Part of a small language model's weights: 9 layers, shifted keys.
Each number is 128 + 32 x the weight over its row's rms, rounded and kept within 0 to 255. Layers, rows and columns count from 0. Numbers have three digits each. The size before them is the row's rms in percent of the matrix's.

# q: layer 3 attention query, 128x160, rms 0.125, rows 96-127, columns 80-159
# k: layer 3 attention key, 128x160, rms 0.126, rows 96-127, columns 80-159
# v: layer 3 attention value, 128x160, rms 0.125, rows 64-113, columns 80-159
# o: layer 3 attention output (transposed), 128x160, rms 0.121, rows 64-112, columns 80-159
q96 139:153128134100177145157114138158150140189083167142126137161124113157111065151085071115115117132087156160164077070181140140089110142146146153155114144127135120111130118125097137145121118172123082101088174185115156152172121117051213114098159100
k96 145:144111126124172150165117136147153112160070160126128137156120105163115073163102098138141148123078168172169060065186148109077118139147153166149130140136122126086152125148089119132121126161130096096094176167126156150164099120056188123138158119
q97 130:165108168090121140113127137152159128164126145144079110157180110125144156067117076122141087106158073096115119127095129177169081161143155099132121161099105106176058118093104147153115117141100132110130137184082057093102160159115176116102061068
k97 148:163124165067118146118106134156143155174117147146090099167154109142134124075108074115144075111154083109117136118098106198151076141126142092167099152090123113165082116097123167151101123140106119108114132189090082108116177157107182115074085076
q98 143:172159109098126171092087158130138132088165111093189151164141058201097148109119156108119057097118077115134131138098118138146106101105134132075115107140176153051107130149127140154128131096096118116177158115111122129143094141075109082099179197
k98 151:159151106109121181084089158132150129072172121101175150165145065192094140105106154114109057094119081100140133122106124142139117114107136130077103107146171157051116136141127132143118122109104094126172166101119118130150094151082112092099192189
q99 139:206134146094148118151134109131103124158126095116114066202146141146140120119115139098165136124118099160098116184095126138109148130107077134108162196124062070160138130147152096130135123096179204137146130116176121170068110113170113126159120180
k99 148:210138146105146138147124117122109119146122083107110074198148129146136127102119147109156126121108107168102096190102140131112135122099076130105171195121071085147147127162143095131141109094181211139157131124168107169069110126164108124163110194
q100 138:086156085117141101105083140179121151166115160168120113069120098135089112111139119131141120143167135128107134169106160163076119149108104082161124145174082180163161137142172084113139109151160181140125124122147129087105055071106096124126132133
k100 145:095167096113142105105079138173111155170115164163136113084111090122093103114139130128132125142166139136109125175105161170068137148126095085167117147167076179164155131136161089110142108151160175141117132130148132086109055069099093124115159135
q101 132:109133119137158140095136181202140158136145127171089143120207083082096172135123109123098085188138068093119162152169120111139077093083176155109114075159146128098158103176149160120093166160107093079169093143113146092080150121115143136106065102
k101 153:123119106147155141106145180191160128123138119160076156112222083092128186140122091135108086183128082089111146160171144105140096110110175156089143085150131139095151099189137113113114153154114114080154085142121144073076119106117136141132050121
q102 143:133099126182073047130122112163089103132131107104153124073075185140114114103140088152113079160157068177162141133140095121116111117152136199123106110136115091109120136122141133119192134069126154159171093119103140120157106161122120155132125078
k102 146:136092118182079047125121114166097088124133101105151128088084187145121113100126089163118083160152069176182152138149096110128117124151135200116111111139109094114109140130135128117193140075123159161171092126108135120159099161126122159130126088
q103 144:132100194114104128121070121135102165140079145094152159111142143093101108181122128124121042144154104116115139158182139141107122105118136080145203122146125118162060092060214129150094161093093127111067115144099144152139133165144105126163172121
k103 146:119103186122110123121073124131101164146081144092151159113135156081109107167122131123121041147159095132115131165183140135102121095116136081144200112140117121170056086079205124154099162088098128108073109153102129148131133163139094133165176115
q104 148:179133122126164083140140121132095136151124082152187144135114124087081171107119157154104171099171157147116088074151225115182119142037129128181124120196170162099129157130124076145136161159143125077153097183122174154150093113120106136095140148
k104 153:179136124122158070128141128131089138145124085150188143143090137093064164103125150145105172106169141140118098074151220116187119142040120118179132122194172169108133155113131084156139168164147116077149103173134171163155110127122108131092157144
q105 140:070180136111154093128152096152092134175113083146150075105219102145111127123122125111148092194131119146155087131193126163128150055105113124117095105125157079129032127168132085139102128172145152125170159103067129144084160115099110140175147053
k105 147:063191145109146092122142092161089162187113097147158075110186124136100109126115125094143080196141129138155099122201105191125150056096092124142072116129164076126054125162134108145092127183145122135166155093066133166096176121103116148150161061
q106 141:075120098087084131116101049133074157109159145135092124145085132138089090135162168148136090120123147173128076114155140083098129119179206208105139157093158121137171114115157135150105118156114190107218188154150138103096091136144168091108143140
k106 156:063133102085081134116109048121074160112162148138085127151082142141074087126170167139140103113126141179127077120165147089096135118180203199108135152099172116145184106100159141155119122153114177105213183167153128102104099124151168084108143143
q107 149:154140120058107131112119179102121142163170141052086155092165082136079138119125148127097138100164176117111084138165047122149154126082080217140124140126133167122105154118105091201159151157166122185091142130132150146158139168118157147105150107
k107 149:154155115069095124114117183097120144161176137065097162097170086134079133129115140118097134108170174117119086139159056119154152123078074232141114148137127166126097156123101082194163152156145117187091140140136144135159129154117169147092152101
q108 139:128099118082153176105146093133133153107150197166095191151113174100190101185079101155128090081112131158181114124099117128091085113085097194131148172135067100108081176065167123136118098114125125124111096136122129142139136060126113134149178171
k108 141:112111112081150170111137085132134164113158182145108197145114175103198098178068102154131084079121131145171110119101102136080080112069092187140143175149064097115091184083146131146128101123117121122119094136108128121145148067118108143138175175
q109 148:157176097119154091077101114091091120109116137147126106136183145139090157109114096175098188138148115091136126129125155072113149123109143132099112199144173142148171178151133113112142067105098109163195118097121132115200119126131143096184139052
k109 149:154169100109157090082104112083095116112112148145116112133170148149099152110107104185101187132150108090137127118129152063115151120109141127095119201145166124139173182157137121116140077105086103163202121096117133105205115124130140096185141062
q110 139:159149144154146091056123185145121148143104097131177164095117156089149117115121113120089156109076144157188111104109109154143145114182107132078160096132123137114181093133211118156137130120130112099071121135190164133132168108110140102174170120
k110 143:152169141148132091065118196144110165147108097134192153092112153089146113102108121108089149109086147149181123111094097163137139106161097124094138090126117131105173094138216120171134145126117109104072126142192177137127178101114139099153181116
q111 141:138134097089138112133171123123132127162188134109155126100137149141113180117122131105078227151118119117107107127124033071092094109136112092111190128136170145100163083095111140106066154095167107125178125165134128156077141162107122097148150126
k111 147:123149093095139119128155119115127128155184140109158115096119160136107168121113135116079230160123119117115116113120029079090100112132104086117189136131160148113155088101115153087059157094170091124171118161140127168083152149104111101144166124
q112 140:114128069083167145054110145090062107118142096153113142105149183074126163133068154176142142066098075124117092160120161135119149119069119070177148212128097156136050152134074160069095171139138157159131122105094116140110160135175172147158161144
k112 140:113125071080160156050103148086070103115145091142102134105154187070127166134077163185148134064103077117119082168131163135118151117069140073174159213134097160138064141128074144077088164123143155152141124095093113133110152134180170135160148155
q113 147:124128153159124110114184138112078126161054124087079114113180063159131137109165148173228154077116165129144098190124147153171112104120116148160091142110138168087154129159155157113099151125085150079139098124110139074121152074119144124132122098
k113 152:140133173162122102115189152133091119160058119094081123107185059155120137097167152161221153085108164131139100183113151139176104110121109145155088152104140172095157131155165160117093158121086148078143101125122136068128146079126143129138110093
q114 141:135109085101143078112088161151147155127115055123075172141184181167185071118094089090121147179119144127154121128159151133121165152146149119110138122156133166176150185137091079099141159137106095092161126164137110098169148061113122097094159175
k114 153:154086091104144074121088167156164149117127074120072182137195182161188078127102088096115152178114134129159113129162156124124160156142154129111147128159133170177150180140086068099141155133095086091162112173141114105162142059124121100096135177
q115 140:163144136145091210104132151109049111090127095125112125121118168149090159134078157145149177166137128140092144108126195121143143093116158153146169139127102068154118116112120090157217102077147176117055120132125095137136119102097177216131161091
k115 144:170145130160087214099133144101052107090138093129114131127124165141087160136082144139137172156136129135093148102121192129146140093113160168154158141131103065147131115103115080150211107082144160102060126138130096134138113092090182219144159085
q116 139:140096067091115160092157094126116155147081165099122175159114133117089142103191166134145113113154129153125147129155137121127138125177159054039170119106111142081130159169124117145178089129094041194110144108146177134139117103106114138154122098
k116 145:138098072080123166097142097136124155147086156104115176149108134109096141104178163136140109106161133149114135138164146127121128127180168037031165121114111153084137154176118118157171092137094036191111156110155172137141118107105120136136129100
q117 143:110114151132133112137094121135130141125189133154148128141099092111090142147092159120139149165138189127126067158145094150152111154190130172223112185136151134132047127097129127097099113112078102154097103128151128119093105144168061134148131127
k117 150:109117146130139119132105128144123134121185138142138112142111086117097143153089165123135152157134184138123052171146099150156123157196141178214125183126148131135052135105125113099099115117077118154105099120141138115095104140160069135151121129
q118 145:072147075083136161120118123130105124108136130140088123174126078123128125182128127119177129140077123081148174127152171139138101158104163121100150118123094102144114113136171140128108076169199138079078153132156155190080079187129109169168151130
k118 149:074144084078136152118125127142109127119141124140087133184133070130119137183131124111170127138070113067143186127147164128135107163095156113103149108135105095140114117134176151125107072164186132079082161128148148184088077189130114161168155124
q119 138:130163072168106140173120149039163080164130127143138104157137162070086121108134142120120138193117109152129034173089124103107179131138108147116175133107145084136154129158138161154150170177071103113118179126167123111118088083141163189121178164
k119 136:126177071160110137166142151041156084184125137142140089156136174078089131104131146121121132190127108157123040170082128098117173117135110156118177120106140080136155125170146164161160171167087103115121172125156113111123093075140164185126174155
q120 134:143126108109146078148129136106099091094122123136078111139107185146133155092135094073074102080116146110096141159149097156158156106143107121051140119112143191092100156142115077114111116151150132079116207140132156158119172159114082054160144044
k120 146:150113105116151079142141135095112073088129129131080119137114173150134167085136087072081114077107149114100122153140101145160151097147122127036148121109132181094105153136125071126126116146154141066119204141146152147124155161121077067173142043
q121 145:128153158176097145150095174122208104177166158092079163096117213092094111147200131137111164152104125120105106107065099171171114089078105077166126113159139120126094122127138144169126092136118117072164132181129099132113100123105120109129166121
k121 148:134155151172103135156092176125214099171157161085077154105120209093092109151192119140116163151085128117105109119068107162171109087079111085159133127163139114113102125118141137178127089136119125074170121189133107130103100131098129113142161125
q122 140:125112056020163129142205138194104125121127104156156142175164131101155154142185097192140121155087162120126160179088130085097129156145089176144108056107084108116079143120180139120116137133122141180117092175114192089147114127080167133155154114
k122 146:128105073028162132154198148201105126109126103167155151176162127104152139144191086179132128162092171106136162177088117101099128157143083158140093063100086116116081128106184148099102137143126125181121082166124173095154120120089175129149160106
q123 139:142064137119111164051124085137168079179179179164153084061137146132135151155136122148150151144141051103132133152077149123094145110144115140122106190094145059074142105104139112158145171153159144075090149109110174158138118096103130105101130157
k123 143:144052152124118169046120087150180086172182187160156092062141146130132155153130126142150145141130065104121122146084157137089143103150125138125102187100144072068150093098141099158151168145153152063089149116120177158141115094089131111097131144
q124 144:081150169123197128129081105171085124115136138131135143178140100151154153100096077183095156170127146101080123137144135146096127120133161186103150133121137143125165128085135155092153132118199064074136150055044121165103145062131140148107116161
k124 149:073156172113195140125085098175077130128134136140135141172126107154150155101087081180105150176132154100081125133134130159096126115143160183103136131115130153114159112096147169096151129111195071077135156060034117169110145077135147141093127171
q125 140:145180142125142099121199089200111079144166161166124151109168115107136157111096154172130141136063122117114121096118118134153152146104063083123087148067187110135099136088151154134138081091154068162092149113127116135076093172082152127154146141
k125 152:154161134129141111125201094191131058138167159155111159120192112102152172114100140181124155125053128127117111110129127121144148163116079092106108145077174120121102132100151128133134080094154082145089152113137116137073082170077154121171132137
q126 136:106117113132141139098148198109158133140115143163037116124021156137091123140130138180139086141069129156062128166112114098148123075124085164144147144142161121124128122197098151154147104096113105093120126186124100164122113113132203114130037185
k126 135:099112116128140131102146189122155153139124132180058121126005153132088123139119136166127077137079109141063137171111120105135118061116077151146124145147163123125144135202093156159153112092125094101129125183129111174122137115144197116110046178
q127 139:110079167129144115148058101101082125129113116125166105136163115115075123121176097149113146091144134177150132135097151135134064155144137191145149154137141132104108125093167112108114096125148130099150109046179129163074199099069185145113138068
k127 145:109073168135144127162069099097087114124104126124150115138172113115084126124175094158110158094132134175133126130115155118139067156139140185143158152132139125099113124096167113110123094124139140101153114048181121152074187090074187137125131062
v64 089:161113067152094072152202119148118149125092069168150119139129114141108128099154132062109082077201190165176133147059066147095092120101100125142101158096139132117153099100142162139119156157155120068135153154146124146109132120072146096112098168
o64 080:165131078139113099151193082099130184122126079165170142081122127153122190129092127157099120105186170116171147124061084118158165140119140094150174160105103118094112140153101154096110131162185100044119172123172124144090074107096107140149124138
v65 097:146164117112092143096182077172115115105169226116148119144036151184173195097109089077173154126139101108152086202112193140156128146141113106149086102099156089150098143132119102123138086149058094091208067133094122114123186110142120132126132143
o65 081:122068134121119167210131113104106156157136143190100080159067134132154159149072121112173082179141077083132167117146125143145129127113068116172061142097122115077191163094099125108143121140087083137149111163124150140150143116136120098077129123
v66 090:126076124140148087134117106114117089121153131127108138149132185118113132130168135136140122120104157165124118131105144172162147167116116184140092088169115088110110134091128008127088175110108114143126180108118124104130094113152191117117166134
o66 084:118137111149147125163093116102055135094135146114125138121113128087110163135155119159112183147116207153130117100150141205169190176147133199144120116099089124125151128117113027096105125135103132127105157096067129058084089102126181138120102160
v67 089:178191088109131173144083149208155143116146118163128091173096156122113069142110084125178120119148119120121157175190135109114129042130095122133092170187114140131105084099098162168108128114101133068119118118140134157164146096173105102177215110
o67 089:171167157137107175119113111162150149136108118151177045136152134130077140188123093117168093136133114160150131154161164120140172103188106158121116146084059142146131078057115143155093130128167121028107134111191173142082117134168135079162133108
v68 100:105161190111093115108106116106127189094037155187137078149137109091113166151094131114098129130132082183121064149189074140055131190134132118179118098165079164119136138103155084064162148120141101146155151150158131158168120154172096114144118161
o68 102:146164156098088136151181154095127166177087157160097079165138165098060132129092113125149130094109076146153134135204101170128142123166122128195136166167139094111131158105111063052169151121104128124114169122115118165148122080126105134167135179
v69 091:128073115113090143145198181170137144158085127180087075136157192169128162080146184136191130144122056094142074106077153157135160058152144145141101075117116156175158120117153139141138095169105104163132138140162130164085137121071133168094113138
o69 093:133094167116131153100193109142116076128089088164120108085106118108110124116142110171162089129158110147118097120088114156151172082128112121185124046143118149158141100097157144116162087188110128115132141081170147130149115129108119130076103139
v70 094:081111090132196131170143133070130123123080149100078122099124147178167093151088142158103142181090120100123132144094116043104131095114211159075086126144108152115139066131092106067118162146106112101147072114117072091131144193128135121119165121
o70 094:089048116138173111148138116111085112095102152161087119060200113135099111110161112134131045131067132160130074096095088103188087095121186141061085109163153160106112101114152105073136171157111146115179067156147117137098131159117150107145162115
v71 094:164161159075047143178108126069088135069122119159114164187131176100085121123132162127151140137169089133148139171112100164111142131159081137144150113142157136184157103136157121102107076108126125169122135047113175160194088064070115124104121103
o71 094:157075094058095121132133130127120124178116120141114181154114149110118121130125164108147122148202097118166153131135080175117186141165052124094127139160156137172124100114173184080110085095165152153101141065122175141176128158108185136135176113
v72 095:130102186157180125122098122131145134177135119088155104152128119132112170138128095100165164155111111098156100143174097178156132162110142163100086136108124133137105146143183177129151178156082164140100152099189143108129125151133097148084114170
o72 094:084163171160165151139097104153133152177126116108140122205112076135170139147133121132118156113111108129166119113164082151131088199125107138075094140110131092158085146090173108151132144155133124128111161117173096138187086212142108137084101132
v73 096:095127172129127089100071096092133101135138137146150231169135111123158137140153151186102138142149090157113142159115126116146115046150091134166120118106163170176131040122110129175142161160187154129128140124113124153130100133123097193101145123
o73 096:148109160114097088136106131089176100205139149130119227137146122172182152129167187201114123119100095096075123169112117085160119078151110194159104058150147103111116050107136129151166138140101141109150125145170169166149118115120131152120151157
v74 094:095111181056168129102174170155125143139152150151180090152085139131208141130093145167118102141151086115050166143160099140166147136118090142108148102057126149132123033123095124202114103110108137125189135116141137067170109140115124176145137084
o74 093:139139155071158146142152147157140079179124182134169080146081099198157093159081111140105171142155102139125111115147131191131137111134119147083108140086080144085159040138131132155157044109099123124219169160128094083135117137127151155166113162
v75 094:133121141117091164105105129116099111138140103126133092127146145121118143125189079099150082105129148103099180097116148114101094097122115176125144157114067158094129107151129149154101115055126115126156045130148103085137165166078166225154156153
o75 094:173089090104085146122078162117087124158109108119112112153150133147149138127170075105195092118144154099096176122143133141105132149111125164164115139045082097120086074125185145155106134081138076102154055162146097084138153184084155172181164134
v76 173:147104116154151108071151097134130187145130156138138149108112145229111075164162101144092200068124090086168114162146132132080128164092115111110131088173129123126135129135174048147154059116105176166132067110096113109047178123092162165143165170
o76 127:130099138134116131164111143117059141159131097159117126136146089118104103117104150120111133166150105104091181140170133155057103111066097117124068125141153153111228126120147114138146115090116072151126097121167130102125228057134114123088126132
v77 092:119138090142108129142130103188124166108054177131105149065142135110146090115150128158169143172192145118127111096128116106160170066112118127101145205076164155165111076163133122119121165079111116086167180138123104089108137115108074104073145130
o77 092:126173098097112165139094075171096157159081152113123154080125100097131110106160119164138155180135094145113149131125128058181173112148121152082138184061164089127091094171136174083140141081169130077167105136138135084082160105102108111091131124
v78 098:189165151118107142094132128105139159110136124143104119129102099150137167168140050165093139159158153166060122086109136133144121088130133164093107106087143081112060161183130069168096109087112126106121171148160185113081128107171137091103142074
o78 094:143135115145095122112141119084134171100096132091111143121120122130111145147115056145130142111128182082104138105154149082160107073137168182097103073111151061133113133147168104132082149091092147137113130122124166116121070220137118114151179111
v79 096:142139155123105096119102128141106060108156079058193127165150158114168120120163143174154176113127148161102136149126129045162074114128106111087077083135143136186145191112123113147062127135108150117121161118165182140093117192136170135142134120
o79 087:100105124154128146165176099123147060107116042084182062163145121155139139089137163154093155089106160133110100125145099074187106165146098110106104118082138136167112190084105124143099129136114170123134161131057162095096129191099163145186123131
v80 093:102130147106109134146156155180117065130141188072104164131146134119064112120157054186084154111086165158095115109142141177058139143204106114094133190134122149109131093093095148164150184211139095085139163083099120142146123144118123119152154154
o80 089:114111144149099119063117163140170105151178157103122146157092157090107113117171076145111160137038159160127067139120158151127121122127098131095211205159122118086157117088105116132140183173122128091145131096166145139120129061067110113118143105
v81 098:168168105125131103133117198130113143172109115119141081167104104109130109151137155173158136133119082133126136066165123168134148087122105124109116159088097157144127142077123072164094089147159141159155102120162147119119122096120119012122114151
o81 094:121158108079109095126112165144179097127089152123095090127071127107181122163166165173126172120139109098121169109162096108132114129141127162112167084164121164088147141075164088151098135165127173141144114085109122121128137109094124047115143182
v82 087:200149041140172125154154111100127110113121114136076148123093105084163097099110101123079093121118063106130131104133128104155145143146126111132124117082139208143127180112085150161135164141123085157144078081214084135121126084191119110115149156
o82 085:127098113167102128163178103111077153147082177141065126184073081098167106115147080117046152148136113139159110138108099120142093139118181070131082078086148123123100128121104130189137137159154103125137113060123091127110079039208161103150171136
v83 094:129116113190148099111126139087103139192136121137163117143111159139091125089142126089157092153153057139090145151115119142104107079123123128074097124056176167128138139131144182079120140202176075115085081138139091117189156096155208122111102145
o83 093:075097149137160100171133098130058174167155115140208098141113118170081137054125099079149146136145062118145098198109115153089139123136130126109146088106095146083114147198098162090201114178126162111092111142161147120104133116138223124107114139
v84 091:135185143100155067125141143136125177126132113100098146099097110129085082074102199158188142141044140087165113162141152139103083134075152145142085126062075140154096125217186097148155121117138130088094146107179150141151156142117120173185112123
o84 086:059128109107151130085132106089111209156138100133049120152103126164131101109137187093172141151124137099181164094158146144120050150094134169158118072141123091109038099170129118109143084134118159054127146159165150150108082114126097104189144155
v85 091:110110132140087121102183159074069105173125158154062191103146122211171126117125156148158102076120140132164195120141156114129129165097123152139121151134086102199166169075109165106139143171149128150166102179125133116090104086165148130106153143
o85 089:118146170133063105122102155072062079135115177143096171142105116158163138107163110119151157115113124143188129132129102127092097137084131150110122165097108113199139135145069154124108118177130122152121110166122121177139137136207114096090164136
v86 096:118094143174128123114117123168181175106085122087099071158150131120103124096151161165105111155144129147076141127120211119107139129130115151125196119098092075117082124034074147082117073200148118108115169151105164150085136120201159193117152107
o86 090:164128174157131122108113080125170140087126128112103090099149070127169123136146165155153134161135146161032140118082215189131120097117113106102188123143111109109107114126072101063130112190160096079072114126122102173133156149144159124116142147
v87 092:095139102159099092141166121101137128177105097088119166104110101137126141165074115112176141083104097140122121090149179171126074070132061145082140144183126120099099118129098131146148099054162068123104154088128076145112068120128154130116080125
o87 088:112141111183133125076158097074127166114096112158151184147102125146148129146121153133122057125109105067106140064112197122101068105182071177094195128127142099129156160132104103189157090107126145140115059115093086146109094188139154119115065151
v88 090:095138116144144168109150159063115158113102150135158087154112120083126111090096085121117128154123149122167178134130111175114094093122118146122159128082144167117127217137125102154070099139098121124120139078117122084136112110146104138156123131
o88 088:147205169145165116136130138083129139177120195126128104202098143099088160115109123132059104123140161115127118176102139122095109120130121150098146095068138154113065151146162139120095156122055152173151152112078136078113121156162120163115155092
v89 091:133103158138185112135151097152108113172086110062146176096099160140099137179137105104124111113067124162145161131054125104108130162133128152122092142000149158115198123107149107152097077184126121123110068135113092126078138116087076153151171120
o89 083:131114135088147103182110136176108123147102093091144161131106097117133103120164069094167103093076113150124129192140104140096085086114180137133095106044157144179182109157092139178109091173156130138058166164102133156140131079081118137136115075
v90 096:124151104163094123126133146117126122108151209157095127143137097112079106066170150195126134150081179133105152199152129113141112107112158112123057120110070135130169138135123118148160080121132122136117114129078123122120113124132129074105152142
o90 091:103153164131120111100162178141123115097168176111095105134109107134076148092160179198109116148100105130120163180144126139139108111126178158104152135106157115126155130108137172123076042122120154092094170175112118107109119107158167091104180151
v91 093:064127161108121118105131104184133076165183097126150130108113115180085168104135170147072087083142076159135091087080145119115151107096182105134159127127154130132120132130163109119113131145165063126064132138145200146176153138098100121130129109
o91 094:061118166127122112134094086150162130172178112181148134119106123173121139111154130160076116149146069163093133102106111101119173159153181139116163160170105140163121136151125066140074083168096098134077114108128179136093146187069088131160073090
v92 093:084081144133149128155109160174100130106196148158131085069156136133161085106161148111123132180098108089084092130081142109100067115048129143059129122103134109121137080149148084133146164160161109156161106111102179112150124127126095083171213130
o92 083:133084139146095130189129147183159149070172107147128131112119137093116150093144165115127116149088064132059119116150152091104093157077108123113136165110088099099148099153144062086155169131124099145147122143095190102124145119143079087133183132
v93 093:143091079112150149147112121167180094162121133146136178149109075164081132118086147146078148196176151124103148130160141137125131105085139086124162100164174117147144145107193151109115131082085193149157155052121119153102105129185193107072061120
o93 093:098110116115136117098130100163150088130084130099115187149067085115155153142054133131094145191174144073122168177169129131132109084113139090091165196159126150144150106117176112099100133054096097200134187117131151168102107128158169083062080131
v94 087:104107133122107089113152198085110115056141145068135174135154131135176066142128117103133141086143093155103136076123079122192208121124152130152089177127149134129175083081129169095230051131108133114123179113122187120121147121218102144092117086
o94 090:113172154081104126145107194109148125107159160130151154066143166160182110115144122124107128146125102123132074075174094095175130089142120147142140146131086066136103115050162123155188031154158147091112108156178143091089108100229098136087096073
v95 095:131103116081154127119141092111126086123100066111124097097083130170180082157152115191124150146162210133169081123111138104079148098083106099114126136114139103174094132186111196120186123136151098160140144109138077125165135101104068161173118132
o95 094:159094133058124096171143115148074133142106162172110066170102139206122063191172123218141123141134162117150115124106146090132135114075117091127166112134157060142152083186138203107155144156131127172111128110105095132131074113125076133132129141
v96 091:136103188136124168133160080133167055119131128151166083186125091108094097141111148135157148162109111094212175124144175086120138034145084127138126081141116121112101152129125153187093110157131171117075114174130113092152158140098123075093136101
o96 090:122082137133125144145110092110168042154137105100143127133114109165099131133097143179102099142128093103195165165180188151157112095139177133096110145114077113086120163166111148185105127176179143138086110134094074100148159078117134106107128140
v97 097:147123134104184097138096131167101173113126149129076179107157089088124103172136113138134165135160192149161120090053148161135133117095144098114143105107139064168132114135114144163130181090136128129101125113154110160075100149078160099129103137
o97 091:113133169118165124145082128173203201124135137117090130162208130116100070136153116159116142150138165107132120077128123123152162121077122086128109119074120045158130114094106101152143168126148129156145118106127104137112129103114172091058098122
v98 084:131122116108167183118090101158116110170210139174131123158118168101084079153106067099191131066116170152134149100153133168136051148106134149097118148078135130127181077115124099145224152160066115147141096116110153136142115112129153089114098103
o98 088:132198145132077175120089120120102088124173085169141165097127145110081100138097121121148126113110170111134161159080089141133099165110104116126108074097205134089097100100076087127207123121082166128119142113148146134182102122110179113162088051
v99 094:129162114142086129134089146157080147159175139148123149112110076143125137177126109080137094126142152131179143114204155089121102191181107148097141086136141072095141043116090076102120173137127165139175162177181078158090154103139048180123172091
o99 089:124141156134095124137171160126134144101140115112112158124058086132057161204135108113122114157100118108176144145139150094123108195155063123121149095121097128136119076151112094104094133155123151108150163188171071107051115107084087187131114112
v100 089:089139149174120122177101119150141172183084096018119102124160115124178147067126134204153087099145139139147143130150117130131138207108097150132128094159173093155114059108144132166108150119083102163094061063134170114117109171123153143125122193
o100 089:099122139174110124112135103128175181138119161092134113102150092119154141083089139186139064136135127144136088127127107159117145172144153199112123101178162150160136062083083115151095127137168079182114082094146157102197131098148135155146076195
v101 095:073113129133127111067147149136118090101097093137110154105136154109120083100139151033133181066151099158115095130166135166099097182173168158154153132109101138120106104116088119157063064149152157074117141060150154102170126166095161118072143125
o101 093:111174130142073078121162116188097142109083119173098149126126093160131113082145154081165178093102131136085082067148173068103133177125201155146145151097133146139083159080203131113073077125138202080124144098139153099202123126100130160117102100
v102 091:174168157099119085102123098102137169151090126105116099109112185161153139111117152132099134168101139129144142044110103063169124143113128135201140087190101127100145128135091192154180216081111086074148173135050101146128102097107167112105127117
o102 087:171109123128135112128145091112084135164115158136083127127165178146152119151135067165135091156053160168124116096111138122149160137085137139145144115167086114093124119130141204131145168086125109096161135130138125169098090133151166100105133140
v103 092:089171123099140132120182156103036093126076156118170158081100125097189133088158131114121125139128152078104122129132133120086190161133110144147165136170176154189102118177152134153155121128126141041083164130171184122094144093153193051152112076
o103 090:071099113072138126160126151139088130152031089113128107109127156161139140168130160082079124159116145079145135154154150120163157170157105168154131153129143170129129174101064186174164132121090094099090144143116175100087120114134142071118138110
v104 093:136114117134106172125132151135141102105145142055134120148062142140113150189119140080131122147073060133129115079110163090135142130098142106135144143134079173201128091134131110103063178115121097223079131106088129191104115083119223133185107109
o104 086:134141132109140152164160133113112094142126110053139115105119181154077070125111178118088133154099082131095133072092155128144123124129171112148138095090108144160090077047152115089055175149157137147119134090142149153142130063134213109162100158
v105 090:156123168141136072107076111105173097142045150112102093093092152105110090111149153160163141113119120121129084172165077072137144107102160090104099118167135124093080094138109113163130092157149137146143123171106175184111029043088131145225142114
o105 087:127115129164165060139137081126202128088053128125157105157184145108126066125166202134117133126072108142145165131175132118164155154136088094147128138135169077093108089101148094161133084184119155115205110184077156162122070109106115145174154098
v106 093:118086150094092125201141133161137111132095121126126101072141106143124156133121130123168114092137133133159157133112179073197093128099114127148087129137100143141164153074123104082180054154179178188090230136158212092190139163126172102155128106
o106 082:088087113118132164113118139156155140078144108168142112124163094115113143091158108142110101094144146119147139132139181098175162106119107097156154101164117088172180169119126116093162081154118170156125157206165161123138116150156165118162108059
v107 094:133091116115144182135163130114137119135084129111192062089106112143070122130102111115169155049066100164142178102099052122190086172140171106097156114091114149131113126117111133109177117090184106122152187161164079170101146084192119100104166121
o107 090:131125115164143164108143112116127087102103149146177127084173143118104115131134172135228144084089131137144176114085060107146133190168144116163164127114176143144126142121090076112132123093183099135132156155073045182083129117172087126146173123
v108 091:110102187124167135138137118084149183165158123107163167106132131154123114077117190084159109104078119140084141129176181106147188137139108179136143140130137100105122171087133108128144158118164101155178105156151099166083090149104084048118120137
o108 088:191124136185119127103136108091161121151153176131127176117098081183115149081176136083159109123131087142120068145124194105138149180164091168190108069115141097135075169122083122109171119093158120154190104109141126133094128102081110051129093115
v109 094:145130179147111116154123138084107182084140191127132130105132157112120166136111103125118073111111123118109127097177194120094076125100130112117159105111124120193104114161134170109143109114188132109166154084159179087103159085066060184147101163
o109 094:116153168110098094154150112115114158186118127120107088079069152121138139116055078124158062075107136123127115118145171113124068137115153083142161088108147102166157116073110180125142133095184146138130148117110178076120184136089062182098120107
v110 093:084158151086084139098093147158145097100126157126175105129126130141143118179114148131117124085107177133063147063118095147081070116132162129096075116063128106130067142148155131109144210181121146147094100087169130134130156089133076079137117145
o110 095:106135186095066186119105100169146114167143123125185152121127180153075123140119163092082108085076165131079142100155096145129108124144156156095115091080131119124079142119179133125155139184098141182086111150096156136044167127124088091094164200
v111 090:188138168162129100086124119134156125178126099138114082143144116165115103137093105107129120117173176113142144130084081110121128084141168090107177170146097160142126123125118123088110105108158146143192115074125209108118127144152128135124132091
o111 085:137153195183086101094104150088146066096103113123092088088114103131096118121120108087109145155086153134117143099126139102102165075115118107105154148123102108146130116119093115128154077135137125134148105100094176093131148131168139104077137160
v112 090:051101139072079148130149090126115138134142111160128108093128119113168120137164125130117179082110094161121191182093132151120121094144140187109086151161138163193142176051135149145157155180099140109130142150150119177109136129059128111158106096
o112 089:043127119125088186121136096124035117139132080136135130117154149076182166108135122098101158101134127134118128145142128161106122107126133159111084121220172085147111164070176162135127138181121112110154162101168085103124086136091142075197138073
v113 094:152124123150168162144171080160080130094160176094136146173114131148135103114077098150131147143147095142169104149184111140166121120171150141098141154089058092093134188087133107100167135057105123070147137133102163129120156122077150175171132146